config.toml
n_layer = 10
n_head = 6
head_dim = 32
norm = "rmsnorm"
norm_place = "pre"
qk_norm = true
parallel_block = false
optimizer = "muon_variant"
lr_mult_o = 4.0
lr_head = 0.00651
schedule = "wsd"
decay_shape = "sqrt"
batch_tokens = [16384, 32768, 49152]
train_tokens = 134600000
Each number is 128 + 24 x the weight over the matrix's rms, rounded and kept within 0 to 255. Layers, rows and columns count from 0. Numbers have three digits each.

# k: layer 5 attention key, 192x192, rms 0.0857, rows 152-188, columns 0-95
# q: layer 5 attention query, 192x192, rms 0.0838, rows 153-189, columns 0-95
# v: layer 5 attention value, 192x192, rms 0.0962, rows 128-159, columns 0-95
# o: layer 5 attention output (transposed), 192x192, rms 0.727, rows 128-159, columns 0-95
k152:114161147153113078110127129142137111029116094128128150172132151161142165134114105125119066109138129152152157096110156086158164147098156087115146151137090111151109120063084110129180132174081136109090110144104097117098139120159148137123096117125077161179109118174156174141107100148141132072
q153:154116066142095126105101060126126101114110135158149167122178098125123158108144118106128115113117061137107097140145147060127141123072146139070172113144134107109130166089081103067121145132096127102080168105092139107063148255099102157121063150118153149159118125082088105127110107165117160095
k153:149141077147090114139107060135097081098132124133131122116145101143141131128077114134127111136182094100112114161106141085162113137066112179061180162127173135137118120099087113077186161109056146114122138090110147143066089207118114171062134131131161168113115137127063127183083111120108183111
q154:106081152203087159097087153111105127128090105128151146136162060075095154123148168161129118086166148179134130105110153141162110088102077175099125126153145181100103156126095113157162172086146120118134105106145063117121107111074174134082128165140149124082111101126120113140115116132136117137
k154:099133163161092150117090132145095114151128124118146119138152074093127131161168179122124145016122163138104125100133122094125143067140054109102085080096104106091102118084149149161144166104100117134138101144145085099097097137108138156123103137105145139129110129114134109114066099183133122155
q155:154125117098160148107101122177142116093110124091148143108114148120084124155162149174105101128123139137166148139149090134117112136049155216146130126133041165112133093180100125135146068091107129147160127148137143125170139109151106160163150132121160158172126072096172091141177102098151119081
k155:091115104118167138128106105165127090074091123086125148177116112134131099145135098149137134124130093154170146137130095175137111105038162100097163122127101133071207057165120125113074048133147111166103122149148159167133160118132164120157127112110166142142130060136121132118120137124100154162
q156:088128157165128105134097164128107145137175131141117083110109082152134094187095148157115152103136138158113094138171124143147145134070092119090163114082158153128104123111140130149109123131148122128122129121132151162138066167139136190109142146109160058121140081119182096157099143205121139133
k156:141080154153162167168107123108069146141080118158112106112125003147137144164116113211118150106186140159098102103153099147102122145097093145075133116191165140122102123103196149140075094145121089117115154109092135147147089141150130171112159167118150135140142128093141103157122119150143110122
q157:129103137164117156164148119197143138143160056121090146116078147128089146192099123125163149142132080141128136126093130133178130118199213131051160180155117102152170143136180141137124188116130136117166089187149138170082133137146122142130108104175094084092128188137085132116129122113156134137
k157:099100083177127118132147120118161055124097124105027122114085131117167135137159131129141156096148102124117129127052120128113093153158174141104129204177106103161109186147100170137136147127114161100128113090123122159096126092090098150159086101129112105088190147116082116150080140140158138168
q158:129155105125182097150114122119148121110132178181098147138118194142163129089117196148168134163174093157128125134161124112160112155162173158113143108187157170125067124151082133110139077163179099094128101136123121114112149084111169165116101092128120180143183102073149125112126119147154077141
k158:126174138169149140126149154175141141072172148159131139094094167121153129086111204155139133096177121175100162081123144105093117120179120176109148106110103141163162111141132107113136114145135139092124096175101125109141122100096176120121114086173156107131198135143134116119132061158136079164
q159:159117124161090122096072089170130169152115149234098123105144149141131102157176176142126121129119189130142123165130100093153158138124157110149129152105155106106123133136118138142127129057070112134212131146116100123126148139116058084128150158067122118145155133062195135160164183113128071133
k159:095117101172109171099076084129100141137069116255149206143142171113085099124103147122127152088103190144112157147064130134173141088200085082148080139105163161176114169192162117114125090091081145146218087093141098170113117099136060131078150190043115176147139152078191150193170142137148123130
v128:095090111149155102133123125110122169112122158116146133105133139110137078110147137114089170137161120141145139120163141144132152153110121104090141128116131129130132135123120134151149166135131135078081150084113169151172119136161127104147081124145128153136129125112101156129132072151127140113
o128:157094105126045163156181136129129091125127099130135126121144164088107121135145138118123132164143113103097133120136107096111097103162142175118125156129144122095125119162116176155102099116144194167157130115170093151086160140134133101105089103154110136119139161152110166128063074121135122155
v129:124137133132157114123128140124140130113112093125096118097131165163132131098138112161118153078130140151125130111159170131149152097107105144175159155108112119132087131119100155095113119136135150119111158150142151104081129124146165094133121134144110100121101097117159133112151127141129150116
o129:136144134110110139103117147132104157094137129152128144106155148122165147131146156115141116120100172143115113132123084166124128166128151163095092145106168074143118161143122123142140092105151090140190117149141123122151145180146140128116107090103116141146126102148095113103155120157098149112
v130:085126148074141151171137151077160155132145126133117123182117168152111118137130125134114138125087149143133125111138146123151100155153132114130117116134079113161085105141128124119104111159122137110143120160091100121154105137131130121119110108150108148134095103103123060138110118154173137128
o130:154129116101149104137148077122145148094151097140125132086135130124141143131140135139139093123149107084101121167127139108139129137117115108139085137110136125132143134170089130178136160112106133134148137135145109156136144090116090114111161111112142112128106116146166160144174118128135094109
v131:139155158147080136103158137119114093142177157145142118133134100163121099156115108118111077111139167116134153106071100128102114091119105124125119162168132166121101129133132116137124108144126121141106141126119151151104099136081118130107094148087152125119157143117092147100129138116101094129
o131:099133108097103122103114120101171130158138143117121136131135124126108149129110165127105117116124126155099092132121145160116146153134148144119151125129073156154163131119148095092107121152079145111127133109125134109103126091147105143131148127101130134137090131154188082161150132080138144108
v132:135126117117122118133134092139147136121109124114113136109130113133157149104137135103124144135131127121094124150135108119129143109100108119126136095157110123138131125125140152117068108140150149133102096075082136152172140160150106157109126123091123110113141105161162081171135116163126131133
o132:103089134107127156131145143120072087166135119115122137140122132106080174131152159111125116121110113124149107110123119105108119143158110113128116115145118150154166133147086127151140136152115187112136104152173126108135096115104133112161143118122122127128127094141130100123107133160096134114
v133:079099159161135164076073133100150141145106132158138100127084094176123115119131123116166092120110134160127144126150141138114127128110161121147146124127125128137124163132116114102144118109153164160131134127105109106127079149100161117091134152187134153156113139140167120129117147116090149144
o133:134154110099129106123135132123148137122120116133121132095164137080114154116145120119137125149175131087142105162120123128113138100137172100152119129116158171096130124126168110148100114169146111126113128135128123126091125126161093148119142148104089121114125108144096152121127172144157126151
v134:160124151141129093110127105086127141138153098115141121103145178113147098142118148120134093104189120117125131155130115164139106129097121130106087155095080180105115089149121125120129148108113055172088130114140104177136156167095152151192167128117103134112111110136134132120107120144128117153
o134:100099065145136139132141107133111113180111194126088150141128163127166126164096178107140138133114108163134119132112154147094103109138152142139175156122123135131117164148119139140145180150121086119167137107107156122169109166097098163142156134078081098142118159114081106113153142104085127144
v135:125108145128138107135095104137149144125122138101131134118123095131112085090104141136132142126119161127101096154109165100191088157148112093150110158161107143141127112126140129121125113177107108117067142124128108168125153148122111113101106159136129134121163106133146151067130131104126153125
o135:148116145124106109118154174145084122148102130103113156134099093118118151165144081160127121127114097129176141151098140144070103120107088111122156111124167122122128178122123107109132138115112147127155118113121132095109137116121115164139152137096135148151122133149164139146123118141126118124
v136:141134186097100141153142125099104131112085118088147135097120178093112130130111180180126059130131080122152145079122117158147132141110103137140134134128116131166096159110082108132139137139147150176150082121122127147121131129140117137162109126129181138108118148149086133088135160139133110144
o136:107142093128112097129089097135097143134136130148119143094142076103095102137126107108112109131077096153138118120150115111105121137149124129091150120128155123120143170130105106103159149105130110109089100146099147104111096164127133055096115095106080105143148158104161101161119168091120135096
v137:114115137117181128158062160132135139156165120107153132169120128111140150142088128080124138157132096149152113121094155117090165113127131090159140141147102137146158133116149138135105138090106149172118137130110129149101094133156182124140122157074139124117121147119071066106151138122135136074
o137:128170147146145186145088158101136121138149152146139130119100132107116169123147112122080182140174120107120148137129114138116115103191157079096126155110164090115071106101108120108166137094143147159125117129124159133170124110150100145150112096164081143164131170138110178081086110075147096166
v138:087112119114153120144136116122141141152134128127147142138124157126113166164143147155136128152170134163155157130176164107119098126136126167115169112159161119114124118124149121150084133089137076121149099155159117130125130143128113098090144129099118190137112101097154108155118143135117119053
o138:151103148115136100104129166119132133109127100110137165132175119102127130078146142124126147135123098134132104110151112111158146132094113110166093137079139122180117095138117128147137124118108093123151158134136156086129151171142147119101116124130133138126133121122078154104134117131141117113
v139:141097176128089113141133163153130120101128138125083149133109125153107128124117153139115100176128107144103092157104115138161139118124095117093128111133116133124166147156101080124104130133166113143092155124104122094138102106118168126140135138098150100139223139098134129134141117134125174128
o139:146153177090119130142092148107108113146140092126126110101140136136137156152087137137145152102120105147173152085141132080091112179155111150123105106161141133113133157133142097113174123132077168084102105091138114130116142101085136126112104144120114107149124153146107112118153119156087079132
v140:155130119144147126151151092129126128152128116139139101168149162116141111136081134159101091167098110115159125129129128101147106161159143155146124118127143169099126115118096126154124145117119106166073102091102103125108114098099115102131145141126123134102096115122129112127108161128100152138
o140:103123135153144179116118127134138123163123143138095146130151136153087131129108118127112105112158112145126127157143153125112094138112140092155124132155126118124166119168161171087141140133116115108126134162154129113127156189130138123112146130116138159112108179145117128119117136131164138097
v141:141106151182160119106122163102124122162135144154125113126119142112091094124118139111102124118094139104146134150129116115120139127100114150152172077133109147158139161148149129096117123142110150150132133133133103131094159105146121183131103105148141126141150109128132112125108141120145158124
o141:126099083141141120180081092104092105131113127107141183131085128097142148155151148110172148115161078155142148144158124176137104095113138118110140137094141097099143147141108106136113115126124146128166123135139132123129125103139160160092119098131129125103127140101148115134131116140149119121
v142:111112137138139122135148107136110099123152137118084139143112106137134176092123127121132116118108114146151121133100151129151122120142077128133130131117126136182078135162092114070081145156144151125097121119129099088094137113105153179125126120146141142114158128089168094123107098126084118120
o142:103120129105128131119125102102139162128156090133142118095162156121125111159148104130178111145146143136135131118130090112124163156136143106125120157106143089104149164121163138137118112150096188151164121104063120124102088102067101117133121158095103146132140103119125147140135149095160133140
v143:111133121143171142128184139150139135122123128128185129123104127127143122101115140165129114109117105109128145134151121162104105143149111134115140096126152125137146136149144160131138109092107091132128147160090147128116154117139137136127164180106124114075156128118138142137129088122143122113
o143:178149107101097074099116140105087152125110123158084136080133093119121118138153115105116090111135130121139138091117132180109141100126131121126133175117131144107122088136111139128152137150120138089138141117124092134110162076087123116154134112165154128112152091135106116138149160100119130154
v144:129112095114137130128135105156116084122121139157140131101124165157130147130090128116155120127073115192121141140112128121155111103146110148160141138145111120148144132116097146186118123179164164116155098162116138103132085147140160126121100123084126156145115122117137146125109102104119119182
o144:116105155124130094122132131088119143116133122128133153136095154107161104126133120098128146128095170145121143158087132113155111151138099145129131115081124093133150210097086116144112146127130101116088095095134100142100139118133102083091156119132105127120121125112133087127120138145161107154
v145:136108130129148101135096146140098147115113117159125121124109128128139111159107192142130128136143119119158140147146084078153128132105157125152100136116134126122081095121107147115137111103128095143160142162105093163111145100097108140084144131131098124101129102127100153153158106130137132116
o145:152150113119142132123140136108143123141144115096118113071110095139126153128133147108119127126116114115080119125135109127150138133113121141104194142106155096159135108149162093120135149153157129133134113145147181084129144161110149187155143132132139130115112125150150098099079121115126140148
v146:140127137076153166120087115124082168123107070129118128135126157081124162106149142148145137162122130151149119148152132149137068178172156148130139140127094144103095160130159123146102140156105107160138180162118133090067138126141130145116141088125094111163109098100112133115137141098180132168
o146:097088133091141108140149123152126142115127169127123135112118092159127095163086139114156131129116074140144109155136165140092124088102121094148104175119134071186134111149147106107142147085114071131110149098124139123145116126142135131174127138126173108121109154109105141110111135113122117122
v147:123125131119154102158139107118132178117119042121080106116143129145123105151108135178113166120145118077093133119155122121163129109149157169115119116123124139113156106128134126132107134109146110097123118167120129100114082138129140097130104099124149054145115107159142115138143152113161136124
o147:105088139103145171095163146168136140126129083141124151139145092130175126170086159119115104149153136146086131145149119163106132087126146165147125124117141125178147126108118174144147084153165134102114113121132110109168141166158122138103154097113094130102137141128119155152146155110109123124
v148:149105086134110145120124127129146165112150091164144116109129091132090137113145139146130111158137074169149113103152095125135133153130130113088143157101144098119142114147111160146128054104150123121163111104157092153159114141128120096122151124153108113100108155112117128112181148095110123135
o148:096192118097175101102152165123135131092155135108131092123110122127142124118128139165073142153120162132133156123192111116100107103154139132165150128134124084136114106167147110142108159140123069128112130169113174093124137124126082151126140115140106171143105103132111161107103144147172104129
v149:126104096109165109122170120130121138195114138115128145118107096148107127159128103102135127123116123116118181121122134158148069124145126074106096125128140125156127120166101146152170174107110115103157099127113157169131130139123124145086100155170144112101101117103124119130147131134143136141
o149:140118127150107093090135144092086139120130150143111076138149152153135142150162155131122140111150127126106157149105121153117137151123115161175152133085134147160073103112141175128110084134131099124120121137155146132130101133096121128100167139107095105183135128142175110134135139113129109138
v150:106100081136092115108147134107113087146156129118105116123124133065094156122135126154135118142142139151092166151107159121105109169103142147139099121147163127085062160179159155119153131123110169126168153115123089129128153103123126136112112188122088113152123108118103130129115094106159149087
o150:141103115125147112172104134101138141117148137118131110162140089132129088099175126157148109118149109117139155135136119132140155160078118133121149141129158120144135077091156129103130132123128122117130133134156126114156167145110098149134134135181172152089144094126209147102156102128121135119
v151:132094095159110080094155129097138127124109144117105125137140104110135121139093145074162126085121105128097165117129157118138089127127122143124132113112123078129107126145142120153117138091147140106154133188166166154121136113183115124146104099093110121117103156090119132087177179154052132086
o151:171060141147088177125155138112129096122128165127147159125105152101133117113151135157129135118120182110127116145181138117125167194121121087123089127148138144109159114155140136141074113136152131121147113139105139173152158139170144126137132101197115129123137098141139115137136099128145119144
v152:171089133120131175112147144117091140157125123155116079163129140086162146085110111124100121107163144136108100120146075114155131140176112118151118116128098115122151161106110118132129107132111121144114117109083099148108166103126133141132164137103100192109090127114127149110145161122110146094
o152:117127160194119071107114150123109116120141136134112148123124121117144080114117105137142128109100107102108121121110102093109115102130127115118132135103131111123168088116151113080146124124125124144152118160132165127109102119081109179101116123142128117163117112129136134157129126121141119170
v153:128139108115096111136106084096113116144107125130163135157148157186119172127140125122159146159111152147137103066134139158102112115125151119142127161133150134167090151118102129136139115099120120088106146128103091125128180105123173147164114133119132151100171139160098100136148151105114131127
o153:171146135152101124085120151198160181120130125133090102102111158120130121153105175125136097177150112129123143120147111122125115139106126130127127115127135161117138104119096121141112101131123089114166091156151129169160139180141097138146131116102153115131119087117163122174096121121191106141
v154:116132127125112169131135162135135149101146129103140137134152149135176182148150152108144121124144144105147132128099120140144124146172138164128119110100181116111135170108136152114121062146142158111133111152136121132128137105143094083096132087115135121098139132127144152120101122131137190112
o154:135102154126128105135133099122151164117132123116161105112150156112143148130124146153099106145144131139130109155125142143161126119151175138100167140179124172090120120157119069159143111135179122109097124082101115118141085154107128124118108165179126105107095091130155068144147128143076115147
v155:109157114131058114145142152118129147120131169124107133099137140163128140115064131133125152130127142149146088112113159180115118124144128113174131093088144080099133099105177140104135137153138134126133119131123140117123147095139105121101162096127093105161159124110094129113113104119130119137
o155:123137140155165144112128130160158099136121115119146119111118098183118143149122123144161152121116140131125166142094145150168150106116164153105133119119110155084121120116115134145163133092113097121162147120147125121099092121136174099151165177146180121137116113177133103120167109140095156151
v156:161099164106152116087132121135111142109154174116109128148123116117121138107137121112131126109143154116126160119147141200146074128119114081157183168146170114109129120122130141148142159124098104123127101133116153141126081152109145139155161133160129151136134149127096110134106147172152131140
o156:113119126175115144138146062093126105137132094120109102144095143130109106133157127132143118132131157191114113132100143121102130131157122116109086120119178149143120114107104131124131112130087080099125127142108136152111167119140153142147122174135114139148127111119101159130134129111141128153
v157:083134060092108152136081120123102137159148092106123110145137156131129098109122146138091128144145109094121159174146122121143116136132129107116143123085124134148112181127178105137121165154100140160135156139133136180152101120153147119099131115140105125106110101169142177115118146132147130123
o157:149113143149082139122117097129134117112095116168158126129138081182107156106132110120120117159113142127127151179122162075134153097127115133106163153143127125157109080151125125125161134119125153120143146076109133091091141115125137086121104121110142134137106137108117076108126113124118115107
v158:141144103142148147094115110144100151141116195128151122110151108119151124144128131146151134136133132181130124104097143155126119120125115129126107142139083149145120176135134086126090132135156096146104119131142110130122152136114091120142129144088178142115137136120095135121175161139136130084
o158:140111143116144146101159119063140096113117141134117149090105138113102094147104119154089155160099075183152121120099117137135080126128149143111107135145132147103136120137116136113139126080094131145180119148106160124176085086135131122139184122181154109165090167123133121133120105088115101135
v159:093116111158174136160106082140142111123113106132136170149104126127159133099086113142109145096146112128117116102107126124099122146128170165126119072125161144118150161141144159113140155159141131112113110150110139177138125082156114145134127169105118136119084090122163145137107163143146160106
o159:114168125149118127127139103122086118122123160114128158104151125132083106128155121154142126156099091127154154133129097156142108107107123148133116169127097124163114110111123163145143131102117143112136145095136141140160136196132118185147144135162119154098150149129123112126124113095110137090
q160:114123143154127104124100153103166119152158098122112138105119135126134134104134148112128130108149104119130116133150120132122144118113146113135114151113101136125106155113135139119146145157117122155105114128121153079111147129126129111161116122125131158120137179146102105118145142133132127149
k160:137097123109124125100093141123096116123106148111131140167128132158115146146107087132147131149136160106117146103146122115152109102135105142133095110142114110150160091161130105116139089129137145130143166151125163143123119104153148147132150102110132132110111136135170121123120145117108134130
q161:165161115084167117170088107126183147075137119177064151090084121177129090113103142145165144128155080104144170095094123080081117145120154091129087144125167128134188150153124135169124151105124094178137130101152086106119130136147105121116131118109112119143140149139168154085117114109142117147
k161:108076125139129144134095117109139147129148155168043195132138177145151090161160147164150118099126094130148171083121153136128126129145184100119080171119094119122177154090114176170100132105085106100147148095082153114025150098101089120101119108081142097163113183140168115164150068163161180149
q162:114118148126077127109156168164137131136116155091139112126168146115157166117155094113099114112161163090121088170161100149125155094106107147162132111146145125159134155120159098113133135149135123125129097169116156138176085135128141125168116101165105120118075070115059114153112154160149134116
k162:119100192148154143157141144111111101144157139161110131114143124120136102150156103156141146132135094143152157128114138157137166145147093118113132132112114130149101180149106115133104127138102028128158143113121148133070127121095142084127125112050144042150100110110135110147148073116138135139
q163:142135146148128136142137134122138091114117132155104130127116171119101155140126113111093151151131133136126118114128146107159125124105087119115110158111136146126106117105158134113137125124121109135144117118133106120149119100115118128119137113135118138124163107141140125139176104151158071135
k163:183130114167124132144180110122178139124156102156153126120110139116123110126128072087125115126135135140154139140120111091152109120125118096102114133097139148128130131140138138104136161172129123104156150119104081123160145127082147136177113134104125159106201142131127158088131155122149073114
q164:138137110156135135143113108143129145119132110105126124147140142115125115123145167128139118127112115096129127146143131161149120140128151137100133106124132140130119107152104115154142126122126109120150113155139135095092130125122126102130125120153145116117121137151148108126140133120135124144
k164:165133139142167117137142131116130129129135149118164183135104102112167123131124122156154156120101121123129107113135095123149120102141122087126123134114132125127138111094133124099076119108146131141091145113104088149128135135128158099132139138127126126106138091097103135105109154119128119133
q165:111112145135112114140099125123126124150107118194139103140098107162109129147119098137129132139121162143102115134136105137145127125126146145132145143112141146124126163076145136160133132165119120135127116104166126128126124134137114122104137140115122110088113121121125117100124117126153152135
k165:137102138134151151123125130144169122151136134124130128138123120129112130142136123108124129107127157139106118152137122160167153100143108146140108151156139104155119158123118138142125125164132135082129161133125140152134155109125110141116098132136147111115090121107132152120110105142160127161
q166:152151153132157140152135124114082101128137127137076117095089105164113056127106098142174170147114107165136155115123097126062115119146077092100090124113126096108146126181086132139125156145129094198146152058151076100105130138147102077138104161085072107166129151165144118121137102117112134137
k166:101083137123183159087102160075069074170134126119097099088168124111118114124151144115168185110135097144132176101143109174155142145148144117092100158101052078150089100173109165117111097167111031108147153148092200146078185085136131148073055121075133069197104165100150147156116064091085138139
q167:106128149161124111123148126113121136169139124157091148141100104116118135136130145157132143120155162152111129125143153082128146147132120159113103124125170137132097134095110125152117138126121120121125136118123098127095132171112128115095166143148148152130141136133116138124113113147149111127
k167:106091146168120126164096094117108148160109157122115150167098139111118173114155163112159135100105116117134136135123129094086144154114114125121132110117157118116120183122154098136102144130125134104144137120144112085099143160149115145105122144156101128121129119128150122114089127160157143138
q168:135123142118137103134157142138093118130135110108110135112112119147155137131145099104121139122151136123119076132143095145137130096077131129132127098112120103093125091127194152131109131107112132151152123119129173096153115124123110142127129092113117137101146135116127097119133091154156129134
k168:140105131129134138115114158107123132148138154122138103112134145126121117129090164126088147147106077133170134117165099142116128134122125125122097146116103125116116151135122128146109122120164147118118124135119122103138132073128098143137086100143148131126090119084124076138134132148136170154
q169:099121123131097153141140117120109123170099117133132119127134112120128111164146140124131156115094136106115113183103109168132135121134134132126120135091124124132110107103132127134132109096140096118166136111120117129133116073133146125110153160140132089103126133094124113135165157125139133113
k169:103162129127134165174152105132092143178110123104096124134115116134105078155131108126125138114121139106120120147101063182158132105143129107154114098133149117111144107124161137077135150098120140148182125120120130143134154111098128152136154146120152162091117141080129117114128147150115160145
q170:127156158137104118105128134114141134178147145111111167135139069128129094117109138135115136126113158099121141117136132115145142088143122122183098129140131115142097160119143154126113117155160123118138154132107115129138157146158111110151155124083113124144137157138126128126112147100125103150
k170:145146127129115109114118099104117110185087143108088107153154088133149111129128117120151132116129146100133129120152098124120133101111129117141146145119110155150119130142138155139103132097148135174122118172137132149146119132155100120100113152098116117140134158142128092125133134140112148140
q171:137156112117143154136139140131090124108170150104143137119126140098130135132144096125156133128146139123105115106150167126145143137114107115130142137138147126119109116118137113125152103099109100128107173144149172138129120130106118132167128107103199110131143110127152137146120115143122130112
k171:103095123146132164110117135108115135131134155123114108108152156112109126148109108117127108129154138166116167141149140160158144092134136174144117152113139117115118121128089110108125083142130123108113121116155124144138104104094134137133123087122082122178122112125160132166154120116138134108
q172:115108125127106108121121141115140143138095134108104153128147132136142113111131169141113119130142075124148152123134141138127093123139139114111120111147127104128133105123120164133138126120144136150108101156111111101129123125121135119134161090164103146137111140158095150128105133111109169152
k172:092147142118099140116126127102157140153129152099128096121128167113158154127115137143123160132139132140149102136141137136133124114159133132133109127152098147172136107140160140146110093096099119146116110141113180136138123154122126110106129151124143085117090114142139131139140097096108113121
q173:114127107123109119117121137163126142144103104105143109124117144131113108141120090099135121090080125124143109098128102137108106105094136116152147137110111119121147076150159142133150152118125143148122115136134150120137166122132123137127124113111118126127120144105129110106109114127116117124
k173:137116115156137141089084104151082120149095097114131062104137138110119123134138112085095145121108088119148092135118135159107132110129143093110124160130098105137150128140116133127103109120169131159158095179104159117105159106117141119110091110143133127100101140114137122152131134129116137149
q174:122111117166137124125114104098126145111117126132114139118116108096112141161114157138138109110138114165076107110107131089150106140089138113108140125092170149123104131077126153136135099137112113099114112113109136103096120126117148177114143102141152130163142160104156155168108084124147118118
k174:134077124166121126108126173146083102168152135096139140134109153104130136146127149113145123093155170160133125172109153137143150135093077122105126117130110163136109140049113133137126094168117080091115125130150151137159107164139159168102112108109145096176134094093139129181091061161141113141
q175:147116156120155122136115129149136104135146112142155153138126137155147107139107109118128160147116118133163140151107112136147155144142142124136174125148103127130093116140151159112119144160116161129136152115128132114160152132111110144157113163147094164116141092128158126099131142109118120139
k175:121125107088124141107139150123130132114116100143150109151133165133133123123139099134140139136126119141172133147115087135125109151119127102127155160126090120160132122113134101118126092119102114109177103123106132133121143115110151143137166104113149135123140120122171119147148147115101106129
q176:152115144128143117132122131152124148140117139108122140148066146139118158100104120127108125096144137109145149134122089133139121143106117150150133164133101148143115125129143130142149118140143137155116131118137120100118140127105145137169125130119118113148106112142123141116114126117158118144
k176:143130098107142134102092157103156135133108119119145178149130112116122139134136157137150093144124118132123145129106145134129122156121156121136139132128110154132145086146135146105104137154110122110109124171143137103123132102142162118109184138146087124117143099155116144126107152116119133130
q177:138118114129153106136122122123124165136122087137120103114091121146114111131129141101092151103111147129064133129134132147129106153151145116133119154111150140119120127118108147131144108148113076137148121126116125096098151134139103125121155164118109129108133136144138135128124123124158118113
k177:101123131140136115147108167118110133150162089136109138131124122097116125112182131124117136102131130136111130148127150148122105113135067137145130117118105162136152147102160158136133158144133104142113155153153142116120156145145127124094121119125120143111136156127151126116127150162108110141
q178:117113120132104160139110134142121146132095083158126091130101119109109138134101176129118111140093132169132146108148114152121125112117108125102110116147152144131115115086143098157148158116159136153154130124137112075152118141110140082107149115119166151105111129133071109114134122144139125125
k178:142174137146100119156092128123161122107125095156108141129121112121135133158119122122152154114145101122111123158142119097126157120134101116158118086110171105106135121108158120159134170159115119144115112142136110083116117111126143114093102125137107168114149139133116104114135138145104131153
q179:130150146124131136132108129124140141124125152152105128144140121132114130144125132118128111121133135123126129132145145159141132156112124127135140117119169143147121123141117120115132167136110142117113108162122133142129126132112117105108160138134110119124141171137094161117125131112140134150
k179:129132105105116144122110109110114138155154126117103144134101129148110118115167107096117140134112107119145143135135111129140132143079109138125082110143124134114153128157154159132110097202097181146110143146129131152118138121128110134113149130138099137114130128129142147152093114141141171134
q180:113131108115119167121090135101101150150130145115132130121123116108069131125101137131119144102119121128142122093142146120111132137114114125155102150102111125117125128130141120137120156118118127130120144120120118108118152116125119136138129169151145126116119151140126124122095147147140127143
k180:173108127156125171115108145148122152123109121122107135117140107111121142103113114119128127107122146120160110128130113139166139145113121167158111166099142150154131127141107114156123102114123088092117115141133121121135163133131151130142136109138071088108084115094096115116074100143131113124
q181:137126139156144110125151158088114110152127142158137130136126106154112103142082148155096152130112158129107131145125127147162102133143100130118097149120133140102126123142159156116106120124128108117149147133101103152139139109109112106122113119115121143116156159119156129136156105156142116109
k181:100144165142110097095151154130153134134143139121131137154135103110120094110130123145126137149096149142146141117127124141145121140156093089136129107123133134147115136097185092141136161087130070137135127119118128108138147104128147136135163130117106142131123151110125152066131162132144087152
q182:110144180109122128114122125113148118134122101131147105164105112134129136126126116126110135134106117126141140126126148095129142115156155100115132139129139103142125115122126138130101144122121136089145104128122108131112135167112154088099148131106166146115114126140100122089127109125120101108
k182:143122136158120092166140130141157107164101087162152152104144137141086138131178110144144132110090133122114122136119150120097105133111137152154125123128142118120128116129122105158136125134101141119114135106116149120138133160157122121091133123113125153122152116132126144096140155108151087144
q183:121109142129117115117114141118126105121112125138146120102135119123112161134122146156126145118115093165143147123145114113094135106121137152128134115162154113104133132152101155171113125105130162147142122122108102128149156144136144129061124147116115122125090155114124125128111145109130130132
k183:114125148149125098145126164133144151118123120132144146094130119138160097117096120142147103150122101136132090133126113126114114116110115147137120085096142103051133134083165133162107180148117181133118118092106095112141129149176126104142149159130166153109131113180075091138117160136129140147
q184:142148122138168121126107143143150136118130141121140143080098141119147139118125113157116119135115157111110165132149135099107120135154114154139112125143150132115141125121128153167138139110137143163094174123151131119092140140121122167103135140135146129140098122163151090097124129118136140099
k184:087104125188127125123136107175129078139128084109136158104087142123137117123139124159167127149140134136112180139119152140121139123152118114138107153153129137126136087098125125142101145110120120106132119112123156115098129132142171129125136106139121131126151128152126174115107121139102151124
q185:123116137112094137119129127086158145110115189127111142138143096096133124126136109152141130136139110090113110132114145178151145105134148125145110114145121101137125116123162151127120117135133117153118126153143132112126147110149089146128142130132117074108111128147117121152116125096151138100
k185:127148102093116162164149132072123155149109156124108152117130120130102134132124125149109115120123153104105113133138108139102135115146159151158105100156090124169142138105139127143123128143125176125114128134130135142152136140134119117135153107137117108146106126125143099112138110114141118106
q186:136120115090141117106147148145134139074153151101151170154106137140165131113102144113136108144122092114172158128121139104106128109124160112113123141088096155128120112127128150100115111100166120122142109115094116083128102116124158095162144088147104121141134122158129121149128154130125119128
k186:133138128084166139125181136141127125085123132081155178128151144114133145160133132125137146159153110110153138128127147137121141119131156114115146148126088144166127105154106099114144178114153113164116136161138164114092142141114160110158128112150124085156142123144133101142149130112134101139
q187:093132175120122135160128144121133138189118168138107164126133108099092108115112117156141093099139157150115121110137119135121142120144084128145129109147175123152113127136180112146130133110137129145134133127117100102108131108134134158125153162120115138117096145126097131132123146129109136163
k187:113141137145162143121085118106109136168135112156115122152097138113112130110096136128168140123137164131119141138160134172176130148115137161120126140132150110146144124110107138164104127166139128112124099111126145129135117107150129106114150107116097131121124126119093129110113128082150145164
q188:118136139107123124135102151122123110155106135125126087101117110117121111145126139163118125134146105110130168123109090165122111130140118139181138120122119128146148156131121126120137124143149130156093139137160139141157132136136083112129122115137117110102129131127135105111094134112144127157
k188:167141099129132116130106142122112135103118133156124113157131105154141114108139159185097153129124113103151113125138124155124138114123164130152134128172105099128148153126152142123155091129096161145114126151160123126156158123152103146137114174122113130117122152135113154125096116115114118152
q189:130117121134117122124138143111104144140138117112113137158112110125097145105150155143140117122146162100118127114126154103142134148137179152132128133141165131141128167140099141138120126128136121152140107132129100126142136163140127111111099142156087114139134132162120117127086132146118116099